From a checkpoint of a small transformer trained on Wikipedia: MLP 2048 tanh GELU.
Each number is 50 + 10 x the weight over its row's rms, rounded and kept within 0 to 99. Layers, rows and columns count from 0. The size before them is the row's rms in percent of the matrix's.

# down: layer 4 MLP down (transposed), 2048x512, rms 0.0437, rows 1201-1225, columns 448-511
# up: layer 4 MLP up, 2048x512, rms 0.173, rows 1202-1225, columns 448-511
down1201 101:43 59 50 40 51 61 43 65 52 29 61 54 58 56 49 24 53 45 42 39 56 65 39 43 65 47 46 41 32 54 33 67 57 27 65 47 51 62 28 71 41 57 49 43 34 30 36 52 52 42 55 50 56 39 34 54 61 39 50 45 63 70 42 42
up1202 105:44 52 48 44 60 61 46 35 55 40 45 62 48 55 50 58 68 44 51 46 72 45 61 56 53 32 40 53 45 47 44 56 51 32 50 45 39 52 49 48 48 46 58 59 33 46 61 51 57 52 49 63 55 30 53 43 62 54 63 66 74 43 64 44
down1202 106:53 35 53 27 42 35 61 45 63 62 43 72 64 39 45 28 50 51 48 49 49 60 54 54 68 67 56 50 40 68 64 44 66 39 46 52 54 49 64 40 41 56 40 49 53 41 49 45 58 42 52 57 50 45 40 41 66 55 37 47 54 64 45 42
up1203 093:55 56 77 34 39 48 60 46 54 42 41 32 51 52 56 62 44 44 28 55 54 57 43 54 48 45 63 54 36 29 67 44 51 41 60 43 43 46 40 48 56 45 64 29 56 39 57 59 45 33 59 67 55 45 63 48 44 51 48 57 55 47 52 50
down1203 095:43 55 37 37 56 51 41 43 37 45 62 53 30 41 49 36 49 42 69 55 70 32 43 58 60 47 53 33 56 60 59 52 70 33 39 53 43 45 45 40 45 50 75 61 48 54 58 53 53 39 46 65 37 40 49 54 33 56 54 46 52 66 39 53
up1204 103:43 70 47 61 61 49 48 40 60 64 46 41 45 64 55 62 50 54 47 41 43 30 30 44 53 54 73 48 71 64 42 63 51 65 40 42 48 42 57 63 49 46 72 37 62 44 58 62 53 49 51 66 78 53 50 55 32 52 48 66 51 43 56 56
down1204 102:62 45 52 55 44 58 44 54 58 56 52 42 32 38 36 47 26 52 32 42 35 34 56 69 38 46 56 44 52 54 43 58 53 73 27 49 48 69 48 51 51 32 62 61 52 56 42 58 53 48 33 53 50 45 58 49 54 55 48 57 49 40 48 54
up1205 098:54 71 31 70 43 60 52 49 41 55 44 53 54 55 44 45 64 32 55 40 36 49 45 40 52 65 72 64 58 59 44 40 46 62 45 54 25 56 43 48 57 49 52 57 47 45 42 51 32 54 44 53 52 38 41 54 57 45 43 55 45 45 75 49
down1205 091:62 74 64 54 34 67 46 46 15 35 43 58 56 49 66 60 56 65 54 34 73 59 51 45 30 53 49 69 38 51 38 55 54 62 42 58 58 44 72 57 53 54 39 52 73 58 60 58 56 65 54 49 47 53 59 44 53 36 64 47 47 57 57 44
up1206 100:42 43 48 51 52 60 42 64 57 41 50 51 58 41 58 52 56 46 62 38 41 53 45 59 61 54 58 46 49 52 49 47 34 41 39 62 55 51 63 67 48 35 50 52 47 44 62 50 64 31 36 49 61 52 55 36 48 64 59 50 38 41 50 51
down1206 104:36 27 43 56 53 31 49 45 45 64 70 71 63 50 63 47 41 52 60 42 45 39 58 43 71 34 43 44 53 54 49 56 50 48 59 41 37 48 57 57 39 64 37 71 50 54 38 52 32 47 48 65 40 53 60 47 46 24 58 52 28 48 33 20
up1207 096:42 45 56 43 61 40 66 59 48 54 38 35 50 49 50 55 52 48 60 34 43 57 52 37 36 46 47 59 53 34 54 64 63 38 54 28 37 53 46 49 68 40 47 45 56 49 58 53 33 65 42 34 41 40 47 61 30 46 60 48 51 51 55 50
down1207 094:51 61 57 49 42 59 45 58 50 48 47 71 43 69 52 36 39 62 52 50 31 48 58 40 65 58 48 55 51 46 38 30 31 36 45 53 61 39 69 41 54 58 52 72 58 29 63 53 53 55 58 51 44 43 54 42 63 46 37 75 34 47 44 39
up1208 091:57 55 34 50 48 42 48 47 53 27 59 46 47 52 60 60 57 49 36 33 75 50 66 67 65 49 49 56 41 38 51 46 36 49 39 57 66 54 46 53 52 45 54 35 59 62 56 61 47 60 44 45 47 50 47 47 55 72 51 69 61 59 65 47
down1208 087:42 56 61 44 52 45 35 49 46 52 34 53 36 45 49 46 30 61 45 44 50 55 54 48 41 46 45 55 46 50 29 57 59 33 73 47 59 35 48 36 60 53 46 82 48 56 64 50 52 47 65 51 66 54 34 48 50 31 61 49 42 55 58 62
up1209 129:53 30 49 50 36 72 48 36 27 56 46 40 43 47 47 52 63 44 51 75 65 54 43 71 39 42 48 54 39 55 44 43 41 56 68 56 61 42 49 52 66 30 72 63 45 59 57 37 41 42 52 58 39 73 32 48 26 48 38 64 57 47 31 60
down1209 136:49 55 37 57 40 69 53 30 45 46 40 42 68 47 54 68 57 47 66 56 45 37 37 55 54 42 32 51 40 78 41 47 34 63 76 60 50 50 58 38 40 46 59 53 49 61 41 28 37 54 42 49 34 60 51 46 42 47 55 68 52 27 52 55
up1210 108:36 65 57 56 56 50 50 42 55 61 70 37 42 52 46 53 48 44 38 52 67 63 60 38 60 42 59 35 49 44 30 40 40 39 61 38 59 40 56 35 43 36 49 50 53 46 34 56 44 52 57 50 52 39 52 56 35 54 36 28 45 64 54 56
down1210 111:41 44 27 56 62 35 54 36 47 33 60 43 58 58 65 58 60 74 43 49 44 47 54 57 52 43 43 41 40 50 66 52 38 70 50 56 43 65 39 60 47 66 47 53 50 56 56 51 45 43 54 48 36 64 45 55 43 40 37 60 44 46 43 54
up1211 103:55 34 49 43 44 72 35 51 52 57 34 66 52 62 39 37 66 44 57 51 39 52 62 56 47 49 62 42 43 43 54 52 46 55 42 54 50 52 54 45 40 40 56 39 36 51 54 56 49 31 38 40 50 56 58 49 48 74 51 66 31 38 37 56
down1211 107:41 45 40 65 69 49 51 50 55 56 47 33 55 59 40 50 52 60 36 49 50 56 33 38 46 72 43 38 36 55 48 44 45 51 75 53 47 44 56 44 42 63 48 46 66 46 64 51 44 50 49 60 54 55 66 63 55 55 67 47 53 55 61 42
up1212 097:64 47 35 49 33 50 39 42 73 55 38 53 50 45 43 31 61 60 39 36 55 40 41 62 30 49 57 48 62 64 31 47 62 42 45 49 59 41 56 48 60 49 52 50 51 51 50 41 54 35 55 67 39 46 51 39 67 61 62 52 54 44 43 60
down1212 096:74 38 52 47 49 44 50 55 51 51 63 54 42 52 45 35 48 48 57 53 38 51 40 54 53 74 50 50 56 43 51 55 43 29 44 58 57 35 56 52 50 65 57 46 27 53 42 54 41 49 46 48 45 43 36 57 38 53 58 68 44 50 42 47
up1213 103:43 34 52 47 44 58 44 60 53 41 56 42 61 71 50 42 32 78 62 69 48 38 37 50 39 63 48 46 42 51 36 48 46 45 55 68 41 53 54 38 53 68 64 63 57 38 44 49 54 50 54 40 36 56 51 58 47 32 36 54 47 40 55 48
down1213 105:50 45 53 63 51 49 55 43 41 33 50 40 46 49 63 39 48 59 64 65 53 56 43 51 34 57 39 64 54 55 33 43 67 41 73 57 49 41 54 44 62 41 52 74 51 42 58 39 39 59 62 63 67 52 58 36 49 43 51 58 45 50 52 52
up1214 104:57 33 51 55 24 50 44 58 56 65 62 64 47 57 56 24 49 57 53 71 60 60 29 41 48 46 58 54 51 48 37 57 61 51 68 45 49 68 52 41 44 48 67 32 40 53 82 49 53 40 54 50 40 63 47 56 58 60 58 44 57 44 43 55
down1214 104:49 39 43 49 56 60 52 54 62 52 55 38 58 39 45 52 46 37 55 35 33 64 34 51 52 50 66 56 47 53 34 52 36 47 40 47 54 59 62 38 48 51 31 47 45 49 45 38 45 41 40 38 49 56 68 47 56 46 54 46 44 41 50 59
up1215 104:41 36 49 60 56 46 58 40 59 32 46 36 55 51 48 52 46 47 48 53 56 54 63 61 41 39 48 43 41 62 39 46 40 54 44 55 50 48 57 57 42 45 55 66 58 60 41 50 61 51 49 53 51 49 53 57 69 75 51 42 44 54 40 45
down1215 104:46 46 71 48 55 52 67 51 32 64 42 55 47 57 37 43 38 35 50 36 43 64 48 60 50 47 42 51 59 45 49 69 44 54 50 51 46 63 58 53 46 34 52 49 45 61 65 41 44 47 68 67 48 57 29 57 51 63 44 52 52 40 53 51
up1216 091:43 56 42 52 36 31 49 63 35 50 40 48 52 50 58 38 38 28 52 39 52 47 30 34 38 50 53 36 51 56 62 66 44 49 61 52 71 62 51 68 47 45 31 66 63 42 55 45 59 48 57 44 54 44 51 58 50 55 37 25 32 53 33 51
down1216 088:65 55 43 52 57 55 50 34 72 66 62 55 57 45 65 39 44 54 55 44 44 52 64 67 66 57 30 56 49 52 60 56 43 54 39 48 43 52 53 51 52 38 44 41 43 50 48 44 25 64 79 45 59 55 57 20 37 63 54 62 38 67 47 50
up1217 103:51 39 62 38 54 42 55 56 50 61 50 53 48 36 45 59 53 63 30 55 54 43 57 58 29 38 65 31 59 59 51 59 33 60 47 61 53 62 45 55 45 50 54 64 49 53 35 37 45 57 57 41 35 46 45 44 55 38 51 48 38 43 42 51
down1217 101:53 54 52 54 62 55 23 57 68 41 45 44 58 58 60 39 43 42 41 45 47 55 43 49 50 55 60 41 67 56 54 47 69 45 47 33 54 57 38 47 58 46 42 60 49 61 31 73 61 41 40 53 49 44 49 50 49 63 37 43 45 48 46 42
up1218 104:52 41 47 52 64 53 50 59 48 38 61 21 51 62 38 54 49 41 43 47 54 52 45 42 62 40 48 59 47 47 54 33 42 50 53 53 50 67 49 60 38 51 50 46 58 44 64 53 42 40 45 41 45 65 51 63 36 33 41 69 59 57 54 44
down1218 094:47 51 57 53 48 57 48 55 38 27 72 36 38 50 52 53 48 44 52 49 42 46 40 57 62 59 41 49 44 34 50 51 56 57 43 67 66 35 63 61 39 56 31 72 60 57 54 51 50 46 47 53 41 35 38 46 50 65 53 48 54 49 48 49
up1219 101:60 54 49 50 36 63 48 48 57 52 43 47 60 35 52 46 63 35 56 65 43 39 62 47 53 61 66 50 63 44 64 47 63 61 59 55 43 58 46 41 63 56 30 61 53 65 51 38 55 63 45 55 50 43 58 55 41 67 46 45 65 27 52 60
down1219 099:53 46 53 48 42 56 66 57 36 53 57 44 39 34 58 55 53 49 48 48 34 49 57 40 72 55 52 55 58 66 40 55 37 46 62 73 59 60 42 31 50 31 52 35 58 59 52 47 64 51 63 49 44 43 48 68 48 47 34 56 51 62 56 55
up1220 103:46 39 47 38 58 43 47 39 39 69 53 54 55 59 38 46 54 49 62 41 62 50 53 34 74 47 55 46 35 36 64 56 65 57 58 36 33 50 61 53 41 53 56 46 49 60 42 39 49 52 63 58 31 68 73 42 45 51 41 38 60 50 59 68
down1220 104:44 54 59 53 42 65 56 43 49 57 65 58 60 47 37 42 44 23 63 44 68 49 37 38 58 51 56 50 65 45 44 53 68 34 53 64 39 39 62 59 44 42 32 34 42 49 47 56 40 52 54 53 52 47 42 57 47 40 34 55 63 53 47 46
up1221 107:56 58 53 61 60 56 39 56 35 55 59 53 48 61 48 47 76 57 58 42 51 47 40 36 50 50 52 45 65 47 24 47 42 37 56 46 56 51 46 43 32 51 58 49 48 59 47 70 61 47 69 60 56 33 57 62 50 51 63 61 49 49 52 45
down1221 116:47 45 56 44 46 15 43 40 47 59 60 20 46 46 47 43 56 72 54 62 49 45 56 61 49 64 66 56 55 35 40 59 56 62 60 52 44 48 40 56 47 50 48 63 42 67 38 59 53 52 31 46 48 57 47 50 47 33 35 48 51 53 53 42
up1222 090:47 34 46 54 53 65 47 63 44 43 69 69 42 50 38 34 43 38 53 53 59 52 58 56 47 30 55 51 62 50 47 63 66 42 52 61 50 41 56 56 56 69 55 43 48 47 41 61 48 53 56 48 53 39 44 45 48 44 36 56 29 46 31 47
down1222 094:50 63 44 49 56 45 48 65 56 65 39 43 52 55 37 65 34 67 37 63 50 47 41 50 66 39 53 37 49 50 40 38 55 51 31 50 45 67 32 67 52 59 39 39 33 33 47 58 50 47 46 62 52 59 32 63 53 66 39 54 39 41 37 57
up1223 098:48 47 38 42 51 57 45 44 55 53 48 52 60 50 42 65 72 61 50 76 47 69 65 63 41 60 58 54 51 49 42 38 38 60 46 60 49 61 61 30 60 52 43 49 52 40 60 48 28 67 46 61 66 60 48 45 45 59 50 46 36 47 56 52
down1223 098:52 34 53 47 37 60 47 46 52 63 50 39 46 33 52 46 42 48 52 54 51 49 48 56 54 49 41 47 62 65 51 56 43 66 50 44 36 57 50 52 61 35 50 59 41 24 48 27 46 38 42 44 42 61 59 65 48 37 69 44 48 53 47 67
up1224 105:27 78 60 55 45 58 41 46 42 40 33 44 41 62 48 40 44 47 44 54 52 39 77 49 64 37 67 26 48 47 54 44 56 46 43 51 60 49 39 60 47 49 44 47 50 56 52 27 42 51 44 49 51 50 36 59 53 40 55 46 59 40 50 66
down1224 105:49 45 46 31 40 67 53 51 38 45 51 43 48 46 66 44 61 52 51 45 51 36 48 52 55 42 49 46 53 51 50 56 30 57 38 50 27 51 28 54 39 50 49 55 66 42 53 62 43 52 55 33 42 41 28 37 57 47 52 23 52 49 42 52
up1225 096:67 37 48 60 33 56 44 38 60 27 53 44 49 60 42 45 53 49 58 51 46 46 59 55 54 41 64 72 43 69 57 42 41 50 51 53 37 60 68 35 47 61 57 74 48 32 39 48 44 44 67 75 36 61 41 63 27 67 50 57 46 51 58 44
down1225 091:39 51 57 47 44 39 48 44 40 42 45 42 51 55 67 69 34 49 73 44 56 54 62 48 56 65 41 50 59 51 47 49 44 52 52 65 52 50 60 53 59 22 35 49 66 59 47 60 50 42 43 44 56 50 51 45 39 66 60 51 45 45 49 45